From a checkpoint of a small transformer trained on Wikipedia: rotary positions.
Each number is 500 + 25 x the weight over its row's rms, rounded and kept within 0 to 999. Layers, rows and columns count from 0. Numbers have three digits each. The size before them is the row's rms in percent of the matrix's.

# k: layer 5 attention key, 320x320, rms 0.0731, rows 20-63, columns 0-79
# q: layer 5 attention query, 320x320, rms 0.075, rows 21-63, columns 0-79
# v: layer 5 attention value, 320x320, rms 0.0637, rows 0-37, columns 0-79
# o: layer 5 attention output (transposed), 320x320, rms 0.0622, rows 0-37, columns 0-79
k20 076:483493501510550476540471487529502506484512483541499503533489504487502509512498483511552458501511515532531491508453545512481484476456488535526496494424513528511484489538502449520500507524479513455504520506509512500495511477548531510535484507
q21 074:482505509487504479494450497468489468518529474530501457514532519472465500516482500512500485532523484497488488508511523470527491468537523492499457525507499528476477512471523513513495522495456518490501525494487481477545521506512517516505526516
k21 087:474544491512494536478524486451499486521502500481536506458498512494483480501475499511439487527494531469469589489528499508481486497475490478479525470499494532468540525509508502550478544456461563502498489483471495489545474514508499496504546511
q22 088:501497523481552496495475508491520537486502520491496462473470482490573490497517477505557532514531499504488483515494491476505454496511501498504515526516484530550530507513561518471470515457514519511466522523510506472496445479489540486500475470
k22 087:477494512542498514492485550544496498522500512505556512507524525485549534521521498496495485514529517456544533508515530508558488483513504506539535474525503517500540503498571507518498531500503507496457492505495524506500550498481470530514547492
q23 082:502494494448486463529488444493514472565506490535471521502525513524474555492500537512466522500537504538484488529501500486536507508474500487429492501516519535491462517582526520486523477521502516509507521498509487464494508516520518507457513498
k23 087:483483552513493449489502482482486525485485511447475538515486521519535506527460518475534492527488512501509537548503505499456501482538526496504477567505529493464526491445467483545498528478547484491560522520519508516533514512520512513463480497
q24 078:500467463475509472509518522529531508500522518488485466517502507491481495468526498487497530515485482508507469504489499489456545493509482522499564489497475481536501504480482513486521448540527490515470504505500482528479487453475463527504494464
k24 087:514512515482464502507456461497529518508471491512466470511487450481508443523483524525506534474512500536555526532534508511536518537491534515512473510471480495551476518496503476485520489526490502568484487537553537523516526530516527507518527490
q25 095:519514500448498496504511484547486452501519518509475475507501502524464548486480547496485503543507508526503517524511527492476487517468541475506479514508561530516498531557495476514514509543560471476577513535501458498480492482473486508502470485
k25 093:444494527500511448515506471509511553547491504517446454509481495532527506503488519521548475495508510519497485507548476502475472461493574475504551575502474516502514511498515514471511510500446510517527526529499475492543531511516531494502539458
q26 086:499494497503494542503502473503529474502510541499512454515528477496510530520488519499498552514508502547507506487518509544505513515442505491521459491547489489518437511507539458526477561527513486484553484480484459487510506528416505502511456463
k26 079:501496501534473541469501510518518554482469533524499468497455483484501518494491527509560533510513499486515535512531497463552481479476529503510504523493504484528542511466494565474509492512456503517474515502525496512500446522470498532496491534
q27 082:487516495438477495539476517526517527509495530486500482490483474506487480507496534506475533506495482468499503498511487522472505519481539488495516489493495536492532482503513473493494494478504492495495466507463490488455481455476497479503488533
k27 088:494467492456493510511515490524519538536474504537506487491456472515494499509518551526538470469475560537534511499504500458530474473494504508473471520488473501498508481546497527469489511472527516482516525505495452515431534484510514484560489462
q28 082:502511521498517497472509459463494499510518514496525483471520480485465493495478485521492482499551494481482529491540542509484457505485485502566447473515515528444503516486538529519490555503462532474480523470509490508510534522508475475475480530
k28 085:487563491557507497474552518539510502562515537505491432474490530470479524459500513498501441503471482460527487505511477508477526480501528476496475489523470479472545495483504485519496493478511489490468476461461478505484529472455471524501506485
q29 074:459509514522507514535544489464545511520479543476521484505516495492542481459518540558512472494495497507502497505517503520475519503479518471502467465534504464458506489540527481506517464518495496498528500522493514476497479478488533501456463500
k29 092:552473490476496500465453492537514498478489468475526515484479495486482511509534516476547525510530512489501473493475512492474485516495484493542510503498514463498469469499501539520477523492517502513497492476512482490496483486490479487498502466
q30 081:489485500512510503536538474507495488514490505491488546536497545449521509497517502541460527512557466509500496504502501486473516489486524525524498498552471478510474533510548524507542471482483472530553485490488523482530487528541526504457504520
k30 084:535519501509507448496472477499474533476479461481470506532502490500518514512473462486522478511454466475551484533446513486539505453495479500502524544462531504498588487503500482547491502521505459534452432532493497502492513498492523503423488522
q31 076:511477509494491468502545501557501467500504467473462467512497523506499543497523525522464523529505512530486486546475523476450516483469504493517510489528514528515502512509518485504523451520515476488536542519513480480506489476481518493478471470
k31 083:496507531531526459529475483495505494520495519507491460509524462480547484505467499485542540473495475512519467518477501511525500493482527506525493559524512481515488502510513471521531543541466490526505485518536505509576492524499523485509546474
q32 084:476505462508523485504485469466492505506508468500504487438557504529482458499485497501536473480508491455506528514503504510543503494518569501500498488478495476485523521512510478502479514478525492516513470551468510492479463498539528514466499487
k32 081:501462496478509483495525478504482507515492472445521521462499479532510527474522481513520487480468481474466499508500461504486540502472530511507550524492498514470497502541498491557525512450484448502524436487502513491541556490490474492484503496
q33 073:460527498458487527522483481459519468536470473493494484494478519501474508561514498462524514508476510499532482488490529501482477539499511482533470483494520513490506499525455478505478515513456494479538501517490505533533501497505501513524520524
k33 078:552521493480485484496523559459453476508504511501491535491500502503511536478515533512512439494474539457444499532522493520470510460471548530438516493524509481447529513502490553535499527483491468469474490498466488464494484497515495494468497483
q34 085:528495510494504482502544496491492468494503504477534478559514526505522540500513483519478485518473539500473510473497512489474528522492494497530446526539512442487514505457533498528507460509492484472516487457480489504500490536500505493461485513
k34 093:557543501489516487456473492519500458485515480534472461471483568477465505493475492521526486476516466507510492476517526477443504529486504504530478496518461493523480488458491526494514457523483498503488487467560493503560481486515516533486516494
q35 081:499470470492488463500502474523529488480513496527480486476526472551483460450524533533492483485482478517518560503539492470462549488487558524470510480472513463496490483494507509497528448472543470504486501535502509471480497458508523511505438487
k35 095:471474527511484538520507468525488523475446480485478498513524475490503481527519491481537519492491505506526515549516477495544541468561499526523539570494492484498510502477519487508502520504476466532563466534504504561504503480500518495482512480
q36 080:483511511487514521455477490462499572504521500537502490509520492502465493537455482488492496485529501501479480478526490486549464479501515450535441538490505542508467498477516493515463581479496526479533523504522488508510524524515482527500520505
k36 097:433529501543518515494507504455496499515504564489495525498495469521494505483480503487440487526510531464459550494511499484496496489447522498485511474496502531500544512493488518502491520462485535488492526471453525511520501492512488490484514523
q37 097:528467478485489497563515511531456475467507479516505522463516511502524529480522494543512496493498467461539519539428481494487494547506493522508495499536476477534532484504468504526513504501503475491497466494493530468458492506511513481491481505
k37 098:521503464496532497499485500530516500449524502484488552518468500521544527479509487500520505515491474491509472493461493521566468531521505505483502534496496480502463515517498507507540486521484485506541432494498472521514537498500540498498484462
q38 081:505517499510532493517514526490485522460521492490518534478531506506566519478489428514505463486512516521490495488475476477492517449500534513468499512500484475526467496424556501518512505479491512473490514525511529469476491509548535492526481479
k38 082:510524509545546508483516474508485488438519535507513514494531500444508482512460476530460512525522470474491552532486527473526496505551464499494487510493492531525485534494519498486511487496502489527516457493545514531526505526503525514464518494
q39 079:488506513528542538480554516481515528502471505509505463510486489485488444532479546493469518473556499511535467526518491478505496521485488502481500480533488550481458501578528473484463501484503499532527501524443492530471476523533510485518498512
k39 082:505491462519506552488485493500513526534485522490526462495470528517452510482534514475565510517505481523520453479484519505490515520442479499559559487504501545486536490503534507492482452496521479509513497490439478496519537499489484529483490479
q40 079:496507511498491513536505528493506527503443510501488466482462502441466446528518539498486570512512492512561490510489495536492541518486490482467550499504483539501528492502479469475505483489512496545495491503468524513522483467495515463526509511
k40 085:507468474478465507555466485508523471538488468503554535486502498530447534488526503515497508496486495511503510497451502451495498496496469480495523473503508453440477456519477532507490483467523490509529516527464462455425502513514509486493459522
q41 076:520438497501468517458499542496482493479498490494515511484522484564501497473519478502511510500467541442465513483512472478544545481559471470514490498494520484477463485447509467521507481503506488483483526528493491514525520480531526482488481478
k41 075:518531500507466560488482484533538518494491490532556500476482524502478502510510545521547537490516534525489467525512531507465560535452524503513469474456489494559501504475479483506531495528471507481508512498504481499495472498514490500545489500
q42 086:492520495542539519486471483489519530474466519521493468520485497463467473503469517487472502497517496500514493484572495500472491482465519494542493489484497554497478516503533519463483510491487544511488481504490490520523494473484486527500497554
k42 085:466482479491510517478512517490480510542477521488499466483514543498505491507527498448513493473514537467530478463511490501531471476488486513498517480528538541450527478490508502494451497494530499516532508497500465527506488477487489484495531470
q43 086:479462493514487493474495521530542492494496511489473468500482453511477482515558511479541477506490514518516487466518511527511530511533491525467495505465469505495472478520503512489497464467528500525476555503507509508495483475538475528500495472
k43 089:516492530506428487490483463494476490487497454489497517514535497464488477509495481478508543503499487492521504512537510510475570503510476520559546460550498445478504484468498519468490457523539436523522501519550530515486491497501505530494521504
q44 079:484534501499490501501488467471524465531492521471500523496503488503460497544473511513536459518502535535506489506505498518531489501477489495501500497489513515483503508534492468484482502479479483513521442535485454530505507513473507486468525512
k44 069:520504516444512437531493519505502472538492468536501494449482474538486514496509510499512502484496536497484479531498493472420501505497552436534504530526507466483488464523454495529489502471520506467488564513494504449498470498529466501518484521
q45 081:513495528522512515483483501478475491501483525502512540498476475492495525529525423494514479507504503521487483480489500535524486509510453514479491477516499519543455487499509506516497513494474525558472443476511510515557500498456431521479511491
k45 083:529512458493532516489505511509494498468513493457528527485494539543498498529536524470491537508522502509481495508465507502530450546517453493480480511513497450465541458492534501436493469544535500521442524503478515528462486501489485519495519501
q46 081:478526499527499528507506481477529546514492489518492531512470515486485487540485495479469497462502553524470435501479484510524485498450503478499506534454500536524497500520479492491486495483458530493501499456510494496510488486499517496542531503
k46 084:517493524471515483512528558411430475499512531485512554485542482495514514497504461520468482536489521510482549485467519481473499513445467534456487479513534515467455504485500507498475498480518534460534540517483499529500481492582501480484480503
q47 088:543510490495447454510524515522558486477500457532513515510501477550462515490493540516491501493465503520495511528511494482493518516499523503472483507525548458474469488497404491499540491495514468477505512473497482497534504503496507502507511480
k47 092:497528511491502500522478493480465478484476479480464500549500483514496506545505515494526501520489493501503453520465490449494553538539511461503493529502463467496486497469519524541506490527443516505499542518453513526516515505518509470456474460
q48 080:509563568519491529460551513499494538504493527486524501516460511521452481531461473527488471512522521517485527480535524485494489501490513505564447496517532523469456521483493475504492513478485500460528531491500452515483474540516510463501494509
k48 083:455538494498533497481498499522466503588532497484481444482530504503484534482517505508504474495511537493503433467490481471481530484438493487544514527516482503487534462507458519517500497475511507492481554475492502505492475462506502483500499499
q49 077:512512498509543462474444465489526502504495511488482507512540507505519517502441499456484498500527502479482499489527490538539481469518513499463501544442503534491517490479546483491464555516497534506468473521543565502483500473480480527484563501
k49 082:481468513476521480545507486505498539513500514528505520469467547488511499491536497495489465503538540519502505505501512472446448474501512502490469495512522490491475495552485503479477459441572481488510531460524501473490517480498487491562454522
q50 082:502507471511491513499519520509507445513516530513534524487485498513502503534458485466469498495499513479502493463545496547457498517486499516481424503481504517471505518490466482492500524520506494482521486462508540509559542511487472487544545495
k50 088:511533496518487540480492491509485514463514464526480451537453509471484468501476467514472465484475497490479452494521510504504466472501496525495507487423472534500513530546485490481496505502480513462446484489481486497475496491488528519503496542
q51 093:486515516520547492482501466502503537468502511527538476500514476473497447478458481515458508523494508484489549512520499510485524468483531478546485447474489498487516527448488520496519509482454559481510532500492491512508530522475515497467505558
k51 090:499489459468490504480547469538504498512530530531484481443501453468473471514475511515485509486510504482530487479523466507499500491450524517489481494499519497520488461488495499500469494504483509531535480450517476547492486474458514466553502490
q52 083:487517504516458507503514518493485503542524512530538507498524454474560486477511486504514469468486483475460528495484498480521493467531494506520522525510472454494527463443524505541511485496481503491505508441509485455492514528544490476496504470
k52 080:525508527517499527455485495507512493478494467504476533495504499486500504491472457513426503536512504522499508477497523501495463510499449461508459493445481508547487495541487492521506500484529531484473499477533512477477459503475464503536463532
q53 084:477498472488524483469498514487493489506495522482496506475495466501516508461477481476495470497499530486473461465526482511491503488552508510432509483436527540507452496520504512499488505506497486504461469519478532516537504503488518497564497491
k53 085:481485533528481541507497499449536532480475474494553485422489514505506446523527510498474499480528514520511522523523507486489482536552455517482515472514527525527531531496517479467473543471466531503480489552455524515509510510488456495548561492
q54 079:514516499522473492485461459474499450498508489502494469553529523493442515493444531470512483512529497479475514507563544511459467493520517539548472495517508473455500518483497479518505539528511475493513487493510476501553484502481463515453527513
k54 078:505523476492525466491505466475496515534476493483486495448506550538473493507537468463478487502504509477475516451505463496453505533473512492482492511478488472456547473519472515529515457506479455503504469462474514449538459481474497543488494526
q55 089:473517502473485534504510511477502442527519484494518488500515471518530528515512494490541473490466481472495529495450499478530489514548476505544465476535466480499487474557440496523490523515490464493545451497470460510470496546484529452534492479
k55 079:514532507503491519494489524511512494474504551487526519496472450532536549462507526524527506552510492536488486499488474505502468479459488519489516482512496497499449549570523508490504501464480570469488498521461506446515502530471474526501456509
q56 078:512479506455480440533534554508474422503506483454474513514489534502514547492529507519528465533492457508459448524459521449481504520513504486496514516572529526511522484532492544492560476523515474486556551499514493466450504482513513464497515470
k56 081:449540533507544430502469456497517499539522491481509489522514486565508495491501507535532462531490528504511546502499468516502486513517488456521523549477497494494481473502514505524511519503493526525493506538507493460531471516554511508495519504
q57 087:524466456544497462463495496499511526466512479500509508497538475484457495456503497519457499471500483501507501487538489503465545483499517498520500500460542513476480514479484524508519464534525453504496477490513489532531541496434470529496486458
k57 095:452497524549488497514474467495501499485471514494490480489501493500451441525508532468528585477515494485474468509533505536484518566496507551532483488488512469532490534495491512510518488542469493537490464478520499530561497501485480524478521489
q58 080:485481517519500485495461468523510536500479519475483481497493509531499492527512505492516493495513464486497502497480516544504490511498479510511502473467492508513506530534504449490481476504527503512524475551485537477493478472503535447502483498
k58 071:525536504498511520526507504535542492559481489511520512445471473507513536476493510479530465478486532501517461505477488490483541524493497516495479510448491464456474444526453490509501491470526455504499504548525485498471497486527527538565489502
q59 093:518491505469429508521507552465495504509501474474488486481511530525502522477537501509548500507463532476510527495462491475504485492521488517520511504549517435488567445483468501525491529519492508456480524475515490493479500489507488514507485486
k59 092:524498470506502527492475504508506477504511487517498515537502495508509530470511495503474517509536468486447501458496497501478525541529508479484470495476451468535458517477488519529552494477471484499470508454522521457501480511524485469512493492
q60 081:490473463482485471540485525503541483475490466502442465496575521525485500447506529473548488487476472484514503482490493500434514510519555520491510493515491459498502483477509491493523514513529467478505523512500526487502514443506536499515493493
k60 082:485503532470495495513486498478483486458481483476482511461503486497507464497474491478495531487513467511521500523516477493560545512540505506528502488519513499509468504491463520508512489510499486561571458523503491513544514528522528498494522459
q61 089:496503535481480504424502458503492522487527479522533536533463538510491560529476502493487478548466525525491502501510503450502493472496484473510478530493511468496507483501501471517482536490507500471503541469550501488497499541534482465479504517
k61 096:529551522516508446505543530470492484501553500506498509510545498458492506489474484536470473520496458491434499486511468493437511509470489469474485490535453484516538513470460560463522476471496497487471495486480506510478487490517484522490481541
q62 084:513509499484491510471498475479469479495498475530512415496517498482456536487476507507461511514523515492484519520509529471466480467516511502512488473515502550492463504475478512529512533516456515477446524466504519501536494515485491464471553508
k62 084:499544487501514489505534507462510504555521526457516496444502528486475522503500515489473492517496485476499514513470469479505535496458491469444469495539476468462563489482511504509507503484475522528496484491466497487504559496470491517493472487
q63 088:511536514479476506500499504466517499514507515496474529531499515503438512490499533494470433513512523495511493493522522476459522443472491524502534515477553525481540479476488536484502509504477509463487494444529464528519521459482481532523497523
k63 090:446520502511503457528484468472447521490511501516466453522484480502486479501478484506504475494499480533463516527494476483480492495495474510488472508485493531493464508496528485497505548494486498512489515455474523488496507510509443482485515483
v0 097:508472504487511510534512526503469458525505514509466500550507477476540439530506502494492501485534479446529515515501521522465497545475486497527491499538474500495493495464476531494489482496530503514491500490481492471526496469514526498533485501
o0 099:501500469508512491535498509493505475522497470474448529503435501580530559492521507526478467504468482489444489517467479469513504514518504509482509494523517480541526503562537515503499486542509512494488512482511460479433462481503514489512515527
v1 124:485473502454514480521474491439478452493508494534473510490491491466501466512534507530501479459486458509473505468522477480495451486549457510521467494541533493469517496508499504476478515454525446537522531465532495490485478502445478488511495481
o1 123:504516489516524481522500527530520493541514495462514517498517529486506536502514508496452476514530511487460544524462516507517464496508509491486469485502469529521422491532531459518460559530516523487499514538528542477525487515469507507491489516
v2 107:460471530516498495488511512503508466453510525524514467457515489475493490491477511435448549528520498452459537512515458506494512519485552489503540463521498556508501545500511517469578530493495465487519473538514501497480508520490524518517514519
o2 108:497532484497525485518504478460496464515524513486506509474441503499430488516515497477504532512550485523546487508516498489445502476535491508495514476479515523508556466494486490486491489534490476538489496504487520497485497457508491495510479466
v3 105:441531486520488510504511508495472463499513500489561477492533489456498488471495546555519528459554475473503529516497536445541507471557478561504493494499451517515510511513512521531528525514510516467484491507478510577516559555496515506491508506
o3 109:492515535503470510501476496503509500537534512521535438440486514490510510533502514474516498547531469515534538471515530528497445473489479513541471507524543518446517488504478468524502557509460493508516484498492516479534491514493522477455483478
v4 112:546475513508498494441486476499523493476503473519497475525492514528493479518520467490517493507468504524528498459532495500506496531511549510524541506479473474503498466506532481511499500526508513502508495532522481474479458471492499534492505481
o4 113:520468503485514570494534513525501498480454497518434500538466504456514496507508537504504468486485539493525485484390475511516523506485464521468510505509486505482490514487527510491510502478508527507463462465511507531444513490543518500518474531
v5 131:510524468511488499500555563488504466498512505458511538530542470489482502503460517555502523491502519486554498548492510549510562532509519528485489451509484549483492480487481510486495525517481510507522475462480489499515473528506487518550508488
o5 129:520501470507431477496482462515482483481524465513460497509497500512509527487485508512481470494453487472495470474506526458541437475508483541521478516488524477500504482543511520513484495533489446491458520493522514490487468495514506472511485481
v6 119:475508476476499527537466512473470463519495471504476557480502516464531476514529474489494456503500476487509540520487506484468452519524512513490475491524496532516507463491492500460498484495516495522510494482535488495530568458451488505505505519
o6 118:501483509467518472506509508555543521500501520448490503536515463537486519525496526534475454482509482492475510550547488522507512490513532507490555472449537510484473509526529479517519506533501529468500513485505506491495492513541526497456487511
v7 117:502502542552511546494493515508473556521493481509541456509452465514512492500498497475490454509526468516515468476472527510481518494502493495500437528532463445487489523481494541493499493413510515535478519513485492464543492490502474500456526521
o7 117:486495504480485499513541524436530460524475471471478478493466484484497510492480477479549587518472495491502468531507485461481539564496491501486529512486491475514563512481501515487510462523502506518538529505493497528489520508498489499487498524
v8 125:480497468543511509489484519495502460492499528496451484518509578488478557511505515508515491535541509493455503525498522528494517554511510472494495521474459505526547515530541501500548493526525484507486498510507500525468521481529520453513462506
o8 124:503477523439482477498497475527505509539432495502499452502547493515490465538482471490456488470488515515516543501488484552447525448497533472500514504498500518436430508467494513513518486484514510508534486527481499500463534473505501501496447509
v9 114:483486497531515539505506533487502469511496553485489479463508447541471447512470491505523493521499518514476504574515505506456502509510465517456476515474514551493512520510504540483517505537483467527493473516507478537473511491507516483517472482
o9 114:477521510489432472511502463506482454527543495479524534576535491500501502506501529491473511534537451515508503533541537480487471489542514490538485517514529469541498522502524501517494501524518482486520484494520548488490533553499523462492481496
v10 114:507482500486501525507504565509501482536492482554489451506499491478500527500515518485493499530521471472525528528462495484480549511479507460474499507521473509511532513450502512494556512489492514519508495531520492461484487515544520498501481497
o10 114:474497487503479462533508471444484485517538500481480529543472509535493511517494516470459487517463512484502473525507470462517543498507514478466535512485533494534504501546515549455509466553521476514520478537463539494486507476496494500534486501
v11 104:519512539515518500516489457553527555468497539497537499539464508506490510501492518490460468563480506544511510479506517553490523486452496455484526487456519508499483525490494519481488495456489488518484505506476526472490473518487508532535487443
o11 105:524491464513497495489542523457493502456451495477475512424523488474487460468492405493534568456511522489493476507500511515489515531506487502520497482481489485507553480490483502476508499491495458513534518501502477518461514461478466519481551523
v12 114:487551454499479503499495488505479471460499482459521501518484474478454511458513514505530528482538485493470471520523527458533536533522529532516499507518493516504506516520540484509563491489499500494479487531522521525506523537516517524466487521
o12 114:464468541502497501494457458505545509522498498516524494445500497475525465526489494459508510540519505495550526470538536527521460483480484493498525485467513544478537520489469466480492511502502541504520462505488489507516529511508505468511506512
v13 106:459496504508507462541508492511482486492484486503542492474523513493458557472526529546483506430525543460485493517468494479535525488496496532491497451457506533502529516507503504471534515475486482475505503511512511506468513552479478521473515475
o13 109:464511480510517482468507467510530523494482520514519487422492475473463462516470475476492493542492505521506502501591521535507499501477511456520496507448498555472437486484478502478526478497486518506538527535477504539565518482487497535525506516
v14 112:441539553515495504491474448549519503491486483547485482548487558488505535509489514425459452529522484491468513486490481478526467459480555483521545531528495469546542474465517498530507506518503493512500477516498506473518556474479523501499481532
o14 112:529514498484547505528529526481510502511414507501471483452476462519464464476501436510510542480522520520504513532467472516473588478482486515448520510511513502469523493520473494474533511473519490547489523538477442503473479427533497506508497497
v15 117:458500507521501520509505491527559496510497495535492488495516535479511511517525522520483464512506545528541538547461487485514519494446550467474486491516475514486502489483535467516452503514487493487545493495478466505525484507486486500516525525
o15 114:551505462511462506531513525440484530492458493505470520507506511495472505493482452489474518445489500482497419502519504466477530492506483500488497546465493524521509488518460522477515462453515478524478551501493497529446446471497486509507512451
v16 120:520489471490489518494476538502507534521507526505501487496536503509515443527487530505482507529521502484538523490484478581466474504505476486518471476487517487486521486490456512509487514447485485452495516507536485454484487489470523510499514486
o16 119:456480500503484461501498492502506474473503473481491527487489488508458513512483510492497452510451452508494513526511498439475530521531513526509499534507512468544516465504494522532482446591503465531530547478496508529489498489524482520495522535
v17 125:425504505550508543473475470509551542488505543477516481515508488529480488506493496476501480555494517575501479460536505499526519519505532476509524493499505488491514497514513514467497519503489509481515495493476510544525532486474526529485484490
o17 123:519511508467437481552515492524498484500492489512529496476516498427507474461504498512500538477471521478496522536463507493487471463472503539484513506505495491528528494469506483504505492488507469533475532514515525464478491474526543460548522480
v18 124:453478460535495506507521503447508517482508500477478509466493526494526505517494487512528517456473521506506460468541506488508491530492542531532516475458491535482482479503510517514519483475498527493513555492506464522511516469504476456507523515
o18 126:519447517483495535502491493558512532505489515511509470485512507455490481524505532529516466520473472484511544481453464539491498515492514526490500501469499502460489513461475477511499498505472509493491506469515517488502488521503504543483489485
v19 109:505524449492482467566484475474516518456505501516450534541544531480541475521491499519515442534497479469549505486510516520467496530474473453510517500500527516505518439491488519515443501491510513548484516523510523467516506450512503493523447480
o19 108:511472495500495499535488518567506490474472503485485524513478483568478523484516534539457475467489474477458539526471470520518486507537528539503511491514533467488492517534492490523479505518509486473489489491506473482414471479514509493521495499
v20 101:485471472481511540551483559497523483564502468519489515465508531472506483539535481511503479522525469489494559501494517520479485472464432453470463528525510534477483530471458516485479468454505516533487527519521521501519534521523486499531482477
o20 103:477509484527505454500505489470503513504483503462506494543501529521506512502506477513454486490469489494486475496502481512493514530516509481509513461453522482531510508545520497528511513540496493465510485508459554500483490524460485521466535521
v21 113:464494458475514470514487510506495496470508507497462539520478462504559512519537476492498524507446513513467476439472470513494502561463506469512511468485503476457461544510484469457532473479512472533516545541496510498511464477496494518516490474
o21 114:504476497503555506478507528470513505499473478478510500503469502509480505488494495503542516512502502468491469461454493515507469503512515507438461471529455484524509480481497495511474529495510512496516469509517503466459489494448479524517487508
v22 108:478519495532506469462447497487495477497495467529467521472499568509504537505495524506496513446523533513470492506482493472520472472501471546500496517500522469504491488526536515496526477508491478514489521520521500495449536462494496468483499517
o22 110:493513473484535532505483512540507504517458530504519482477539501531443486516483459471484479514526475508514602506537480575517521515519506453467507501470467539465468487451460489520466489459485514509510527527533502510521540500534489530495497502
v23 122:520459509503509501488533534474490526498498535465532489478467446513523479503488495502469510511500477481453522472508479521539527532507500472516491488514471519505500535535465522508499504485474509523474504555498503537466484515523503493528480464
o23 120:482543511523491507484501496477503462496515504513509519502495517488505531542495496491482586528550527533487475488499519503472440485507499516486470480548508496465498485468535492510490492538489481496503487500493529479542532492457519496486480499
v24 119:482450493486502535471517513496508464534495551527542500462536524479483495511523493514522475458478504535512533468526516449506483469535486545496505508477515538531520442512514501497498500538517490521507507485544518504537515502509454530504506444
o24 119:536513505499519511493507520528524534499455531496520506565496478452546507530524549478463516522523541483493496527483501557529476464465490504470526483492517542445432510524527499522490540512504540489467495477505534496499521526500521502477482539
v25 110:471498547501495498489495523537515485515513512496503491490513527470482512520473510505478526449530490501509543500538506478511485522487492541506468482492482539507491471486486542457518524467475487502509491493492493539493561493485497482516524471
o25 112:527531440545460452541516532470508490539433484453498518469472536482508525473524498529484512510492492500493524503499497538504476487497498522523497502449494513462499473508500475501491518502516444494484535483511464486513461454507485498481524542
v26 111:497491486469491502504538521511510518503506499485481489492499487463515500470529487486498519452557527442468531519507514490500504494510486489504540512504496465499481526502462469517462508506532497474478517523497529496483463511515493496504536513
o26 112:495531507530531511492516544469479507503527479528489515510459526548535536510525507507521530513464497481508486447473496540501478490466482518547459503512465497484516466491500478495498522474492508470529446466468454505511484496465458537517494509
v27 111:508513463501485504491476528516466492525509543496536510553533517488490473503529467517530518533483489495519501484520545511473511498505526516505498486482491474516516472513467499506502470540497480451496483513484523543528487436523507539515498486
o27 111:502488530473492500506495534514486504504497483497499500496469473553555515514517495504497446521471506469474530496440487462504460493525470487517473492581524451497486505536543534521476505501502537480521485469522457463436533499520513467487490534
v28 102:462492538483511522485494503525499467498488529550498479519530486485492435518469508480492457498534439492484555488500501503508517483514480518517531506530494459521501510485516531496502480468511456506478506515485501521472453457537548500520499502
o28 104:478524514518522510546515507472491467548490505470500530514467508564490535516509472484491532546516491522502522554444486501490505491490473454465476535538530477512535465527502510496483501539525467528548487551480469469444514462490503482489472481
v29 097:461494471496477525505460488517532533536511501492496516482550557494543533519527457490504531479518516515509513501488504477497523497476492490510495500466480512484464458523522434512513491550491504485539506503517490521533489495556496510519505542
o29 100:512502478505529496511504495484498500509498477506503518573487525520474528507521493528505447474477519486455508473492501490497469473488517506473479509494498530503483507516506526519526465479505537459481498495507489495442486508468484495491516504
v30 105:480513558518491477512491497496547464457497476518498487471557556511471483525491526504504462514465499568544514511511504505519538459509504550489515492492494503511498461457517494501535495505519518526499515489526510502488535465516485508532497477
o30 104:512482497484494550525509518538470507490394539493507505510497479493466491480504470496506475499484487490479519527473492522514510505497458443461526511458532517464505494526484510504490494492499483535522517550523514494448495505548527484470477490
v31 131:524561534512488451518515480482490490480503444548525503540523526473480467524520497505519518489448473540553464503483529482492529504506482571502492478501511451462503499485518504562458489493536520500501492499500488488522485501489488534485485558
o31 129:471481510494468539492458536526498523485520482502503490447490500553494509451498506512520421510472472493472500503485492456514479547511482482509476537519509516530484501553476495489474480480495535497526518465517497500458470533569499481487508511
v32 117:536459527475504512465533518520493453497503533495469455489503505506540483491471515496485479526528484510492559485478502513471471525485521494476513512545461523548474482504499478499500499482513489521546464463509506453532478526478478483540516457
o32 116:524542470471501503482525510435516480519518464480451525551493487474515526516508482485494543466518531522472449489478511510494512465498495510534491519492470502461519497509567509516514529532539516514486510511504506539470495476502479523454497515
v33 117:538492483523498546411483531507487505475498510529504509491463522526486526511456501450520450544543493512504542522475523492479480454500512475488515536513479490548469467509491511499514456538487530514501478504531519494523514444526513508505530525
o33 121:495516511467492510497520475516495496488520525520495469531534479520526486531471481438487532496538500513531508540536462513502584517495482483469569499498518489496592517473547517516479471497503478523465488515488474510471559516543528479511490479
v34 113:490537453527524475543482470503486490498498536487463545534493499509526495500499471544535528510522551482468501483472538548464471509452517448491490505484489493513463529525489493497504444531513506471493489500479506512479516509506503492527493532
o34 116:505454503481486543468486491517484516474560494497513477472531509538501495500485501493538474462499476491481514484520490510487504516547497485534478469534476451533521524498494496515495536507503510461523485469517461487508518537481487516510507496
v35 111:472496507500485488511526490507525511529490458456465553483517526503550531483548485463501478505467561526510470521466491554484488488470488504479540493499512487466488525496447485488489502582498496485492508519537537489535479484461455509480543483
o35 108:519508485506519536450542535509533480502471536504495494515527487479479486483495465513579504438472470502472462493541499518520508485473484475510471487486454484531477509496553472514518494446477529489469522479509536540478479497501475532506492513
v36 110:533455496502498488494498513512497498565515465518513505472497538473523522532517507490484535482480501509494487506506487519499486469471441519495464473477490483476510500501517505468470499554498464479485498483489465507512510482461480509482557524
o36 108:516531478485509486495504543446488507512503515478523509461548521483484489480507433510497440494528525525481485524511515501489491486502507490491453513510462509491423480490500496512512499466486514503458541510499570511523497546502491507499497514
v37 120:446499533548490536477532471528472458526509511503511505533533499511572491490436515507488476510496444488502480498476508511525499500511474509510539510529466516521502556472547498496516494447516512524483488487464481488522515569521497483503451542
o37 116:534493495500499473504514499467528477546495463459471440464447502481470499493483474507538507496490494522502507486480516525483502492508499533470480525528516482473569488557482491483540535522517504514473509547492517482489480478483513517453493497